{
  "norm": "rmsnorm",
  "rope_base": 8250.0,
  "tie_embeddings": false,
  "parallel_block": false,
  "init": "normal",
  "init_std_o": 0.0,
  "init_std_down": 0.0,
  "optimizer": "soap_variant",
  "lr": 0.0036,
  "warmup_steps": 200,
  "schedule": "wsd",
  "steps": 4629
}
Each number is 128 + 24 x the weight over its row's rms, rounded and kept within 0 to 255. Layers, rows and columns count from 0. Numbers have three digits each. The size before them is the row's rms in percent of the matrix's.

# q: layer 4 attention query, 384x384, rms 0.132, rows 357-383, columns 256-319
# k: layer 4 attention key, 384x384, rms 0.137, rows 357-383, columns 256-319
# v: layer 4 attention value, 384x384, rms 0.17, rows 256-328, columns 256-319
# o: layer 4 attention output (transposed), 384x384, rms 0.146, rows 256-328, columns 256-319
q357 115:146156116170137124160131108107107138103110140189135122148127122130121130138111113121126183139149169148129088162158129133151145145143096134130112157157140134099138131153103136154146133096188120
k357 103:135154083146122119127152152116117110128097118145141155135140185143075112117142115116169127128146140115115129156140114109127119136108142127136139086125162141132147127130121142162185149110125132
q358 112:168132128141135139135124077126153136164165126147103148124091144115110088102157168118121141090087119136114141128096109101125141142121130149130146126156130152107134113105128105133127111126117108
k358 115:111192141094150119147122127106113172082121162116160153181130113138114150113144139164104161115102139091075093148129110153168117096157115139126132126137153089157112133142087100158148108133120127
q359 120:137133141141142156154143126146142109136133096099156115129139087146099113169115167171111093113132093134105134127121091117082157145116134116125128110148105122145136118124117127136100144116070116
k359 112:123127173159132142152138108113153124118099128178150140137114130168120137128090130099120105160112149142096141129142167170121139117130112112146119130133109149116141159110147104132106129139105070
q360 117:149144104157149115126160123149128086170129150119102150135120135128153107103143117145118097170100152113132156188101153119161124142163113142093131132121151162164107114127125132130152120139142172
k360 101:138124146112137120152144132144084119131114117134121083112141099125105114129125135117150116125129114136142167127146119104102105072126150122169148141110075148138143133140092111115151119150108075
q361 107:167099117107115170162090143095102173165132119151129150131114173104115109115098119149080119150139095119147148133115193146158118129130095151137168109095139102121160162118149165167150160151116139
k361 110:114155118114165142106167139123109092114116113149132157101117104153149142160137150159136126138139087094147108110118112142115097152066137095118178118133076093097149126089140080164115091124155173
q362 110:142166155064109102138131137072156136101152128151127164166123099142115139108117043087137129124110113117099080155133116134109112119056136128166076122120117105111119140119118170205119140130152189
k362 105:107143135109105163179113144134086112119090137171151100117190142136165129094130134156106149160098117089139085133128144097102122107131120169170126148119102126116128139102119178099113125128120147
q363 109:109144143195138134087114127137124083116094129153115104170129142107132133130127131124125132125111084170170140100123100109128104104104108113148129121160117155157109144091132150097129140110086177
k363 108:124125176086197144105162147157136086107104128099156130160129144135101104141117117145162127120118129156111103147138137153092139182084139144137090100127175125144141130158137126109120141116090132
q364 105:096160105147148122159147141106120138157130072156119108129108118150112137146106122130145123148106160154119121157149171122124094165123164126159144138114165124166134144151138102144138138118135131
k364 103:132132147141160127138087125128136139125068128088126144071097143182131156111098118153173156150180139104156128123144158125132112140144136182120161110142143139117118129172107109163116143127097111
q365 108:129118085110125126132131131123154147144148165124157111061082111116110169141145162156137125140161128098074131120092161143110137158131158126106068140085138104117163141128118118100164127143126128
k365 104:144177152159145108126123129129154135112104115160158184168142099165121161134098134126141157115137128172199125120119123105162161133128119150126209150097192125136126131111102122160091149124142135
q366 115:109151113083127133106095146124117152157158138140178091140094191112157123137175139126111104137142179143130113156137114101125150134132175081193123150131172131160136123138128077181104144080141113
k366 113:170130099162125104144133161127081156178104118129084132159144156158130124145098117120115085128130105146125134151097158121146120129099182101107101158115152136138136109089120123127142102125129084
q367 110:159150117122144168137128136113131109136123096104067085125126149171153154113128145145109151098159139130071136185141110090107146155073149132145148124128124106151149161129126159086107134111064126
k367 109:154131135115152127089148109134171132079123157122098135140086118105142124155112114121136108142150115121095126164155130150118142141127122133101116150124098134164117144133090105131112127151131083
q368 109:107095080123134091134158116114113126138118102138151152102147119131151114175085145136096128142111157116126134131134132099152147112116133104109123134111125106170067127128135141141067108120143084
k368 114:105143155112093084106122136167129121139121143129189104102097129114112103083105124139092119138096105096110126158185159121150127151134120127162122136117112153119110111113122114139117090159146122
q369 109:087140136088125143153098139112113181094133106159143115100115086139097082128127106150133098111115138153143155129098142145113089114107132152134130107134122163122106121144141098096153137128154133
k369 098:137117109068116149139093111110119135142110132107114110143147103128107130126139091127098122078158137150117153145121144122109092162112118141096131127121123100086124140123103118107134160115124139
q370 116:127131113134127087136113161144172140128142093129113101092134098179105110133139129152079108068109109083122136151135089168148110132132147134111169112124181146163132106112143159124118108121148143
k370 110:068163146134104147158112154165148124159069140144085099101111149151070125114122130139168136082154097129180118120121162095132134115108093139128107105128134120121118085152142144104131121135080129
q371 110:158110143122135124052134112134090118074121143150150131083148110146112166131137097137128144090158141154140121134116124082158122116129137115126114115135135138130139133137141095067101109140160160
k371 106:140134115125146107125153153121112072137149088130085111106082134119144144088068145147117137171117147126140155110149138167138156145107097129121131100136096110095124126138172158116106095103095191
q372 109:135159127132145130128128137090076127129132139106127096147121087140078145138104119142168114144115101118143167125146140161152137108162180116099106117142114094119175105158117105136166140189114124
k372 103:121153136087112111155122127148134121105115094128108145163147137151125107111117125164110110123090104092095187092121130163111124115152147118145148125138070117126114124130118159150099155139124148
q373 110:094119208096094133100167150110101109134131118146128115115177147113128143094148127086133113122104099126126153151156106103099132151112150137108111143129125105167112140153153107162117142131097174
k373 103:109144124134115079150111140163157144137126104133162127113123075098087152141134116154136114130128131166150140137139151121110169159119133122155122107138073111142160093104111133148124123132143115
q374 107:127152129120141113095155106110128101105111158116093162132126112130097119104118156141149141126105120126125145129117157133117164131102120157090151136124159129070129146131153108110142135138164117
k374 108:104072113147126140146133139157127108145135131097140129115126116167176168124141157172083153062160144125144124151138086138156113093187130124137128122122127156129147143114126111134141129151105170
q375 110:126170114156159158146095140153118168134115085131119164122154085127103129106097109112121105117070114152083163130106121126145112178117119106122119114139135145160112132117151130077119137128087110
k375 105:102095087134127156138151098146155142113131115159159172144131104105089121125164120161132122155159109093113136110110156148142184114152167174146153143122171145127138119160109136105143138122125116
q376 120:135161127126103108097140121087148144131135127124126136112110108127141121131150162092090080138122110107107141123133101144061118150108149126118168119099146083119135158094141126207115144118107128
k376 110:137138133129127122167109129145123164175149125137151125132122160151140109149122161122143115134114089128128166120108177117143107128157191132160104131134124169141065174156155099084150139100138105
q377 107:132155139108118150125131137129111169145150120158165095112072158161140122116124154146154105164105140115148143138157128148111142129127102186120157126122119143131148172132086124163140155149156116
k377 102:130139127152097139122125099066178147150120171149106101128117124111101165110166158115120126091103156164129161103141162118126125113129113112120121118131172126117132127079070109126121167130114115
q378 110:124156142158148118146112138125089100147147120166109139104122137109151135133111120171123143112119133124118085158152216127153110129113170115134144149115156122137120121171136159091139135150107166
k378 106:124089166080144144124084121133146127082149128099163150144119092084131147102122140147116092116137118131152119129162131163134124096139138140142148113129124134147121125139110137166158156152135100
q379 107:138114127170120164146132144153132097126127121154167109122118127161135153107124140059138094132079115084077107103108095137150121090118168118118096154126109137138128131106121173091105143110118157
k379 104:131127161122138111171127139115154115146137138094169157138114123146137086113153132070134139141152060132131153125119146138095133114107147130128127123108105093147113147116148121118100143123132114
q380 108:141155154120111121121077141122111107146111105164166129153141129153105132118124145121120090106112088144139099166169134115114132125121142117156162153117152128113144109133120181135107103107112136
k380 108:126152137108105121139079106134088144153105188138126139089103106186162114156130143095146135153187069167140136127092156115112123145154113130138125111083107149138137164147121096103129102093103170
q381 113:079111145075155148095089167151130127127118126129121140101098103110160169154099092134173120093158089127128153127105112105157111107163098175137116128132136079098153131119155143113151120149132159
k381 109:114145100098143108145096105124158131140108124146185160131109105154144148123138120151132127112117095138136169109128143129107135119060147160141123117127174126153092151113145128113124136127153145
q382 119:095144111183097132135113112150122139130156143140116106163141137161133111156128140080157114133137126134144115165165095100121108124119133147075130173113155106115112135116171125124090145106092131
k382 109:155133125141100111141120164122112144114106093107138119116116119169125154091145097131143143109163137152112127126125098066134159100143105154164120083167145150169086161167149092115147122146146096
q383 113:143104116165138144152148176138108129154143042133138128092069124128129143127129106107111162103153142151145161135130120137140140131108104142167096105100172108171152129077150117122123144142123174
k383 112:115098156137118126133130168141119143190111120115093159114153100128110118154119118112145114130116110122090121166121139152108146115168162115066124134129149132128115125120147118142104113182109153
v256 091:098109121117116155138108116104081160136147183117077136119119146118125095128112124126122121136124096156102121128124152116127129097114113126123088156145112136148131131150145135150110119148060118
o256 089:166074125151090129121098102122131115106134147122086094118080190072162104125131115155153144116098175131114131103138170130140157119141153104135142160125105113117125139181148129111129111146151154
v257 085:150131095147181098118077174124122109130145119107102131113122088132145111124143137067102154104130129162158150124132104097134162076112105150145135111152118108164127146083102100151051147088101137
o257 087:075117126145119109110153164174152123114135064164179096136167142131114089166146129066176132120173137103135119170135168136109118139116109162121153155125136100133147116118132167098100123136165130
v258 087:148146103102122122126094104102196133154111117132108116144125113128100143134085139112170161111160123128112148089130148155126135132178140115119142168120086117135152124135117129137112106144156147
o258 090:109131127171123154159103142158132120102147144155108170149140117180157130091151122124122139135127107122128122149180117122139088117109096120116120132080101175188105091127121157126071136112145133
v259 091:121148101140147125130186134102131126122127126099114105116136128111141173132115176133129094161100151119152139075109141128116122153129123130076144142109117150121119127092190133122155125133163099
o259 089:082083084142117141125126129167123137092105156137096102129076099125150140128172112106134151102156115107142127141090102138113170114142154149115126098127138127161114139127100124145108102158111196
v260 093:131147136132170150156146116113126108127122120176125223139187115107105150149149135142126090121130120083110110109145112136119113136111169100124175161124127134143120145139123090128154121147142120
o260 089:113117172115111132096136136146159153161124143123122125093146127131107107112178100157130110168144129127145181121073140154156126136145118125140131062134105115163107136179136119166118112135179123
v261 090:132149104134138092149111141149097174124118154138109099156124116097127123096148138097160104167110142148142164112115135166115141107117126096171151112142130130152139140129128136137081122151119115
o261 087:150147133117113123137161135112128151156165140146102131140127116123106124153132192139133143154145098105161122134138135096126143129186087144132119164109139112150145106129114106151162101145136106
v262 093:160105125140097141111102158142130129131094147132115154139115153107155118105111153160141096160145122104120105100180092122118131165099143146100111112157114141096142137141116132097089121106081121
o262 095:118115115123151126124104090134149178154106140145125134107142144137113138177157088112097117112144141150125142156076175164114177144157161115134181090139172154161140106168119140128090149142119098
v263 092:100123113111141125135108141109156123110159131080137139102151154094172157121152178163177125120126127165112131110114141115096112130116145145127149103145154141163092171135128138102157120130138086
o263 088:141126117120106111115104122161113149112113114101187116133128151103160099140148129096149102159131078120119171120117093127109128110119088107114114142086137148069137126129101121097128100161102105
v264 088:133112097124158155105141121148133147103108099155122136156115123098146138152165151133134114143142135117142104129128104132123144158138120107155160145129127127086131087107125172115131096105103121
o264 087:128130151162127136126178181129132125140102178125120098125095182142088132086090139114123155129136129137134076144127106117162145142116164181123162111118114172165156103149137105079126181152119137
v265 098:119153124098127183165126108151111103156131148098174126138151169134142092142156116145139101099173140111151182138150182127127095143119109117152140129150114133122153126127165150166118110141134099
o265 092:106123138163120080158116143129083108122102117113119152154132134150177111144086091155111115154134095092142159144119145120098157124139115117118105105171152075100129147099125153117134113073074146
v266 087:173108173114131122089093115175065076061150127114111116149113146125112118140134113154142136085129089193125103125135105138142073111177151125109166086128160114135102116158088136102156107125119127
o266 085:147125143137116159123124142107114151101108145135139096125147162129122124126107106114115136106174106109122096152131121094140102154145091103112093127109119149114110144128105154127120167126116128
v267 088:130150131113123117088158112120120095119180132093093150152101091119191117139127098146170122165133140118155078125138153147132177097095136092077146162129148133115143119119179139168197127140129142
o267 088:116113116155095152106132114125147133126101117091139144134096126140068112114126141106142152108133140116130138112137105154155112153088134140108134080097128085147124135139094160125108122098123109
v268 089:138156135165130144087094123113141133113134113115133145087128160104171114140135093134102116109104109118134150159097098137129163114087109134121163126121133098117105145125170165122114150144129070
o268 086:108142163129175133133133134176179111133145150130141163164130089091098120105171136132172143131130122118155140107082086128120132112160093165123126108119156105116188142118089084148140121082134140
v269 085:165126143142129142105120151129172128123130121148119108103114149178144120133105116060124128177111161147082190129132125161084154124104107161116138138138115137066105106123147122140146069075141120
o269 083:105114158131141124158142131108111081134127120150071113146107131139111181110105121081147123057147110129108138123147149073139186133089140106157166136148134127135175145081153166081116088131168126
v270 091:105098136099139126133093128176156108149125141150104151121132113151092169104157113069168107101122119122097118105127127113151134129128182154106119109126128140088104166121135098059145134152100134
o270 084:131109131116117154116147138137083139147134112102141120166104119153148149114149144114149145078119100132086115136115146153176160097114134149094165119121132129109158136135087094122121142095192107
v271 093:115165133145145116140122124122131140151131111121153120142133134133142178114105128117131134167109113137107125111157139170146119143119117147079129138161094108135131107157087132170127139176084109
o271 090:142108144099103141134133108116099124112148141143085099154173119123103085123097107124141115107118136169082084147143168143102129095086136131093126151108128133122140109120151160129069142145175144
v272 088:121090100134103118114133154150076170148117175144143186104108124166146098159120144167132136111124131127078134112143137119140138107123160101086125135125151144136089107116144117125158112094114108
o272 084:149130140130185098120138161107126121077111078105139117137093171156135131076111117168125109124137116167171077135118138103129132104138100111141149168122148166125146102126097137144140129151153091
v273 094:117125139121088144108120101143127168112113115138159132084131155169202130119102127121104097186126097149161131087100114117137073121150115108154092107093132135158132164144125108163122135144106136
o273 093:126104139104107115145134102136171115100127102121141115097082158118130108118132122166168159129114127087101116146161152147130133109139158108117135109145117139115127141147147110151148088071158125
v274 089:096051146114123133147099130121155135115123091143118104147122162115149093168096128099108145114090128131124121161139109142134115193144099099097092128109128154128112161103109179149118146120123152
o274 090:177091131129111125113149155135090164125109106113157076128131123152111140067128149081118159148122129115123105110149140089138169148101166164131120115167135113160129137159154137114157132122131143
v275 086:105119178123085092105130143140136122190152114157146127110097125166098139154117122138108111127137139089136122106179097186106104127133078127135090115100113128118084147123129141104134109122108114
o275 085:149168101157140113141107159137135134131155068115111135112133144190136122100132154131142129148117136104123132154139187112132120142122135145093120151132131101168123145127120100133110173146162100
v276 093:114145163138126138184144134148126147128127139139174102131154148183114102150142104107105087095098149150128126159134152138122083136131106129120149156177094112138093119161108108125145142136099111
o276 095:136130138118111154141122140119169110115108092151117105149151087115136156169116108161107118165138150103117098163130142125122085139133127144157091161098150062131150144106147155162129139138117120
v277 087:130128122095124131132098148129116125148093120128132109181162145122140117126114151076119160128129139127139108146100125134086180063169133115065106165138122125163113094122187115128142116127120133
o277 085:141098129088060078094127140160143098127096137116103121120138149127183142153109093120133123145153137103074095156140141111138140138121143156127102127120108142107142151131153107169105149118153118
v278 093:119178084152113126155156151121107177150156108128148154139110122125116114132107098149106109129124109115134147140123147145100143143138172146113140102136109098145127167135131150148100155148153105
o278 089:154172152163124145137140103143117186146150131125089151099120116136122098101127142116080138150155186096124168117105117093147114115083096135136137177112129149098169127081117101128111105142148165
v279 099:140144129122124158121123129116127117170148171135122153109140120104137151125132076141157112142101154145137097120102125141095100102123119116132125079142142140151135137142132138125126119134104113
o279 094:116136069156094136146141090102143129097117147094131133132103081120127150124164178161137106109129210083173155132136062123183145121120128104124178117148117155103133101148085083113082115095134098
v280 088:152169111168100122146164137131129099137123128103110109126118119130112120117135153145155106147107124121091115127103072097078146172139155105117114107081163124131135112124100125127138120173140126
o280 085:081114125115120135128134120104098140101146150113159100120128153128152116150123126112110098105153141120153132111139111122145112161123144176124148147108120164117111099100126136117121157139103187
v281 094:093118136099110122138104086124127128161142146155122158104168129121133156135122153146116123124173087104115143146096152104125131120123148149190112095150116122093126118117170121136125150108131144
o281 089:114146135092165135136132131092151146122104140099127160100146154115128122159155115159124184122171146103157123119120155133122106142138153142151105159128132164137165114144120145138133128136176146
v282 088:117188136208090120175101098128081151137146155116126100150156143123124114091140151119146145145092138106141126130096116121111150114134144119127088156086149133160115128106162118130165125120110152
o282 084:141116146126124137155091129114152180103160087128079169123116119127162145165122118138152084117154153121153111145137105123124111129096120147115136164090119164105123142194167139162128153115133130
v283 092:085115118150132145138118148149134139110092143157129079123119110128121181159154155140164175132144102127093119136123133137115088128099129148111105151087141131171162117130122184168140157086107141
o283 088:142141127111187137102127129129131121120136093144150147104148109126129086053088121115079128133141137137113101122126153139119094093108104204153109093095150091118139106142113088102139122111152133
v284 088:107135116124134123143105125155158085162115134132159143112144134147130133142149147152135133165126192158130137131128095122151125131150100117112134104099102126115082110130151137132126125112088122
o284 087:111146102145121086078117153083112121112088110084105098126153137151138141098093120133115144130122138142119135144160102106107083150143088161127124084148127147175124124153121144119128127144154131
v285 089:129099146153110112119151105111146109105109147142076104112151098145113171106110085144125137117120124073132111124122143104176084126103163154136112104130068139096143138129106114142101130107119134
o285 086:142105161143118131114059121143130117137104143140148109141140067139133128100130112068149125151173142173127138101137148168144165138116127117153114121170163130109080101150122137075091154185151106
v286 086:141164133080129121147164152146141191159128122122139083109132137113142120110120164113133139131111124141140138123137106137172155137181097136129116130130151106077134162143112136138119143123130122
o286 082:108127153143115122085133135119091131137169143113171170100162091113196107089167081158162110135124102097146133111117084088105108136126102151113133139139130116155124110129154111121090120165101122
v287 088:118137125144106130160176112093169166117140152118124107098150099150121108118157121134149097157090078142121189133087140156083099098074114114130147128137154116109121149123132144165113101109106090
o287 087:105137132124137180163175150147123146130141150097206128114098120080111126150114143095129126104154137162126105097107084144130158112110082126126077128161132089163144107142183127175118144080143115
v288 092:084139150157102124156115138122099104101151129121100153116117121134079110145155125159168113147087141120090116115153143154139084173094119140130106084131125122129125112096190134158096115095138122
o288 091:137170160139127156176117111115148134139114157114125124092130114157116108195163118113094155110125135116118122118071141136091163178176087112127153155112147142104074136131105124079168092145151149
v289 094:113157095109123137133169078148127116077082137105141088117125110124140112113133144106148111121135131150080127151137151124169174104132150077148152141095173119103107169134111147147155055155090147
o289 094:105160135102168098110127115101155119135149114175128105123148145153102154130090144123137162152162112121138189141151079114161094132131136116115130118120158125153165059127167120152133109078125110
v290 093:093118115133160156153100105129162162128104137133138134119126130145115107129128097107122157140129145142108130120160115148133096105122158148115116147153164156115089143119105133113100103102151182
o290 088:160152111123128118142141112119130132107097146154136110164129091130115164095100095094078150159122100140110119099128150122156119197137120122130140118089096110077136115172146171186146193133140068
v291 096:177152143142135100095101125150129110131164154090130135124102130108132125123128118097101099157108143107112085149131134191118111141120135149134136111104123098130120122100112136103132106147105120
o291 091:122105124096156091114138102097120151147124141118134130156098075132118158169145180212144124154122138126112115124173140120145139139168082130119141093086113097124122123137086161133108130101138148
v292 091:140145146147096170189122167121108107120127139120152138124135163131155140149122065151145138140100141147172124157073136129122111100070091080110113154128148120129099150106144119135123096134101146
o292 090:141098147134111116113089136154162189123148147139090084120075101161118075116160124138107143154066127109105120135118140149149135125155110095156116171142101103156139129150101110152100110116115142
v293 099:136106148085119117115121162143162124106100138118111137152118173134117100113156091135125136152203120095171123147106147141170127104164146085120141144115130134151139177159139092135130134148114165
o293 096:144127121084166146157113160132148122146134097137155132151117118181129162111123117129151121107174097142099117160133128141108112127072141096162137110142126159188148130160156098118113149139160117
v294 085:131131154116136186110101152123109132157102160172154065108125163089134097088161097158155156102099108109131133141141136131100166114135153098122152106136146089112143141159109122145181167173103090
o294 081:095149149107165167088134185129151147118132130127144122108111130117139154177118103117107119136119129154134126163149176133153130136121110144126136126122146086125105117191126133141124153155138142
v295 097:174094146163130099105099095092109144086125134124119136092122142145128152089140121149108116099137106124124127109147140085132067088106124106151172112189139102152143137138105115122141125136150145
o295 089:127141109131091161164106135145112138134126149142128128141117148120136137101129126106117120156144103152088139155111079124129180115134124116161124099127077131139144140157101169117112133128107133
v296 093:091113144111094117096146139123109105143136141166121173145096125114142147158110123134163159096123117093153139170100122139120101107152146141125113120096098160171135132105129173115124135130127133
o296 088:136146103117099201123111123142145117135133090106095160094129154132119135097127098153146145149139179120154120146150127092142142110101147158138195180161116138139129142132090143128141146109096139
v297 091:165113131129136130132088130141120119164137090114148087153135164136155116128143098129117135124101093126133109157144134050119113130158122148120123122125136137138113089149117169159146132147100112
o297 092:121127144138118126113097146159101083127088102109118111135146119142128137116107163094081117128132156129096126107155122121138051123113171129147177160107119121100140156116137146122140101097094147
v298 088:140113117130137127153105103111121137091108136130134148154171170111145112139124089154133074119096116147102144147122133084099138175116114130164158123121141174124112098138145152122132107150167079
o298 086:153153149122145089128153142129150166101131122107087119158116103138137105138144143133074134119126137162129104127161113109134126169118138156114130115150118115132115112139084138119138139071118154
v299 094:136114175142125118147149108140104163138115126152099131104143125134085133122101106171139098146155128155140108090068142125178106141166140121153133106151125108109134123115088121077141127126110151
o299 096:118128132128100135132095155141108154130140101193130171137136161122156157148123127139118135149120126147134154135135137119099104113123102164153120144136129120129092134096127120124087172127136118
v300 089:123146116119097125141132139112143070131155100140119141165102134126170097118116144113127100122119102115121129168133130102112145100080098135136123153093140094125119102210066206126078101156116156
o300 089:116115139110128105102149163133097121128117092091125116150163117149134109138166098105135086117125090135105109130129116121126126118154148115124145120104132120138121105160105118139133134104091139
v301 086:127117119141103149136151117143065145105135083083152126112169113149122106117111170150129146119126073120106166124101156128108176134172106137126115157135152134148104162147131124106091124161133082
o301 087:130133134145149135140101115136130159144137094150165100127099140127173133075132124105099119126122124110154108180113078123114134161138113123085148107098121116124107086147106105127141097107102120
v302 090:132150099141123074148100172165121138128132168145162171137110157109124104135150108101141084146135165109127111109130133129128079125119142163120116094107098125162152142101162143103128107144120109
o302 085:132180138110125086123133124133128104159138118114115139101081123118112098140134146152098123115141142125080173104094113135101173120169144117082111175136133154125114172103117093109137148102078139
v303 087:158152129164141200141089129085133125074162133118105100123135166097109103110124145099169154163155126113142131134147142157171143145118156126115142117128113152175133129150133137119097161112133099
o303 086:150154122085110094166165107155151169090115129177153150136130097164088114126133134174121100159099115150114143112143196112090159119105145158135119134121109122118127151111129152163178106145140132
v304 094:123095123123086149136160135130157161122134112149107171115090117198116121103093106117136127182085124120093142123115139163171135121165126087126077129147153126101147089109161178176094151157080109
o304 092:113146121143093127105135118136143120133126146140173113119161133127119146109184105083131094127098112129123103115131096117167114111120100137096126108159118139122135120117102099129129114121099111
v305 096:108137142121114121125118105124118141118113144149154158161123114155106124165124138168131152113144137132112127130102158129179111137092145103132088120149165125144105177140046163148107139117101090
o305 094:143092105132130109095147158098108115095115134135099082094129118150103143094086116087092121100125097169126136106144156130139112098137089113184145135122107098155101117139120132160129125128119112
v306 090:100139151109159130124138072123137117105146149112108182133123135142109116117125155094138089151108120147130144081112076123095136116137115133153140099136110120160154171116112145122156111134110141
o306 088:127111137113087154102127170123071118154146149137134111128113103147133131117102140155143107138138181097136114132116100134116102121145141147092143092113100161096109106154092118202113137103152117
v307 096:116148085130129100169141072116099102150152134150144121167125112137125154153102188164142092152111133135092157114097129138143159122111145162135141135065149144092149101158083148090126136099087125
o307 091:090147145110140099171128102138123109140091094183121086130186109094161125123089134149170166145116146130139153134188130108070109136128154139118161155130095131145142113089131092131127125102116100
v308 087:083135119163103100138149078129095117149134137082125161088139098139134177108112139133108160103137160142104084110134105108132157115132124135109145161152151120136141113138106110098141143123112098
o308 088:153118110108142123178124076063142141164136165140145133181107152091092099120065111105116147121098113140151119116106075133141113105148182111123147153112080096095074088155123112125168129142083122
v309 090:138152134125119140163125138106141156116085172154090106132118126157140135144165160146096092110146156163163115136133106123114107127145094121100111180130167099137128104142177131134101126113142140
o309 089:152156090162148115081157139151167099129169156103152150145105148086128094146101119119125164097154092101157114113080133125113122144154126121124164112157125145110101085122158133092114105125113113
v310 089:145140113128158111112111129124133120092097125145151113148153115144122141113094088133142136158116091116113119120103150131136132178120136106115149096157112103163147136131121132133111110133102094
o310 086:133090126087107100147098128123167164139145148148156146106099175120110143101147103116150110096083115139153143130171140145089097121139124182145116155116137165091136103109126174134131166119150122
v311 090:161125126125118129110137163119121090091108105124181129115137118088130127157115129069120126173128108090083141101142126126139108156126123168103176157153126132104113123136149170092105087172130138
o311 085:138142130152095119119081134172092137131156139101139122102116124180151125082154148125068114098146115099096137124114131119138155145088157117131133136127117121133170147096140145119165149108139140
v312 088:104133108139131165089088064132160101129158124096184131113108105135111108113148118152094132115120091109132134082117160148085131110092155115144134156142096123134162123108105149227159100127131118
o312 085:125123162140167159148150143148122113146110138127129139140132129096095131110098104076120125198124117160116122085138122127122088138128133146148135107160140139101065144096130139150120132118112133
v313 092:121113135078123157132117127131089125133116126104098121159119121113131129132101076105092152153112171121153203151139165091160160157135127128130158126132104147121105150142146083107112127123133151
o313 088:111134128165132135125111120114146141141103129123113157116118160085175094152181159163115094147151082108126115114065150138109135179108173123146135117124123109155125143090136147158162136126116139
v314 089:130136110135150123122166141117123119137129169158139061102199127109143083080175130160141110132132159152100121177099102122132101109093131114165131114087112112091144129145145112128082146135119086
o314 089:128137140088118107097181141171093094079164156109126110147110134103108159192160183125120171093151134190145151171148145136120134144154139119102152150150117128111145098098118110095117107127093138
v315 094:134089125073126136133143127176103109103103074124167109173092116096160105134136082141153170156128175087167138096131142167151071148139141117141119132092145133096124144143160119180164102130092125
o315 091:114135117098154163090151115146145146112150126115113129102104098141148087125108121162136122145156146109114132159130134168106111115126123080144130087112131115171084151136156132137132145120095136
v316 090:121110154184139112087116143107149124124131119080148111153121093110103130124137117106118136125098142102161105137177116129137172140112141074140149089153069133154090139107161163129122123153121117
o316 087:134116088155110138137124115133139120150132137144118130100145116110162180128163168139146125151133106123109099140118112108184144119143109127104116163161155117156128117134131130118101123114133175
v317 090:172164126114114164117141157101128163141127123155114133123147117153114161143083107110157140130120109110103143124151163143102146173114136170096081175134148141083170124139187132099155117139129177
o317 084:163110150126125120139117097158156113163168106101127140096125122189135121112148140118106142140101107139118115116109125093150148093116152108159158128133151147136074124111100120125130135129117094
v318 084:105149096095151073142162127136140130154124101165138102115109123120134130142054139118128121135118106102116136100142143164143136084102188159121151118133133156111134122131122139124117141134135169
o318 083:132150146123158169144140127135118083168128122136135157129099158160156131120160090131132090115146133132154115125103138117092139132160131119121133149127126125148125118119154081153141129118147111
v319 089:151092151187119134119115128182122145130126064135121164124114136118137135107109141134173154082112132141186125097085152148151104136150148120128119165129086136165150098158140160119085113175155139
o319 085:162122134113146113171114126130145081135124162161153168156158117131096123151132131124101130133131101144103123141083155148107121115159143170083137076145157153111109113139120126105130117118137155
v320 089:091100151141073089132136095146138103153142144085168104134150107159156120097158160156129169117107135155124156126099148145139138153150131101106118169147139112093146152117173097145159102145154126
o320 082:127158135118185137122144166147117116116151075111133099105065130141092159138132120151115077160128127158113124152165101105124123092099138135164161094068119131127126168104092155131159122138117159
v321 090:096092114128130173092114114114076158157120132145109139142163129110106118091181145098065109155133128103105150095079145125126109128085149119109133153124080121135136134160144118127132131110141113
o321 085:153181142122115090116162168129130111083137122137111102120183118117155126112130098102198127112134111093146120130116126126147098122119147175106120108122140127115124133120103112135141076159124127
v322 087:113139151153107158116154161136116109125117104160118116112168111146122140126108052089156119097108136123119146175157110150092118128168138127111083106103149168138166101144170149139102112174133126
o322 084:155175113111151149137125162078107120118132109109127129134105111136166092100098122097141153140140134105096172136101139114150129122079118104140150141127099148148096179113111167104157155097097129
v323 097:151084053155139174141160134129140120161165174124142120105110144183154134141187152110117155127169153124170103116158136121129121133149145146125131136184117154105135159106125104105107131117114117
o323 089:108079112124114093155098120158095119100093134135122167100140136132150143133075121114126146109148140117135125119112135155134154157157143156169156147143114161082143086150115142099097099126144133
v324 090:086152122102131129135147159135117088117143130149182099104149168130121135156152103132151155156121091131129116105130146131150133058161180136152144115105116111145150136153141124117140149152095128
o324 086:100149103133153107112158125161145137176121118114099139123122114137140116116084084134123100120153150155118144127144127198152123133110153143131099137112128126143085148131138089106143106147181126
v325 093:133154102109156123120134126117116120109117136138113121064116119114132109134131142127123117119171148124104127132133109105177130127103110134131108151120107135069154121126108165082118178136062132
o325 091:128139125173126123118168121134140131117136089140110099182145122098148171105109152117130061143122124155158115131141117147176131099110120115112161139131111112129099146094144088116108103147114110
v326 091:124091143127098141112099135158125134122115079102128109140137176149151107110169122059169111136171147075148129112134139157136082118135166148113165135157165161133146116096092093133131128135108144
o326 091:114130097124123128142117134130141114083134100157154145131144112153111136142114085138146104109106091119080164139126131164086105148132110131108148076137096099129148126112131171104116143169105147
v327 084:119128144138117163154104124117166126093170158099121112078113144156119122148141088127078096117152122135132132093131147127131092141122136097166128146080114103160142147118150091179131134136153123
o327 081:114157138143156069177107088139089121130139139095124135124114127117124158108169145154157149098121156100104115186099122115187128096095059169124100102131112129132158108140179164091124104135129118
v328 087:104114124120123138143162156113090092136118146134146108115120123154141155139119107134147102128101110126126106149094124130154120130134111095150132142085118094115136105112162084133172143116148111
o328 087:158159155120128125143132077130171139103138118157122108107129161143162148135119149124156141103123133135144121146179112146108136122120114111117130114128140134088132123185108121151143109146110096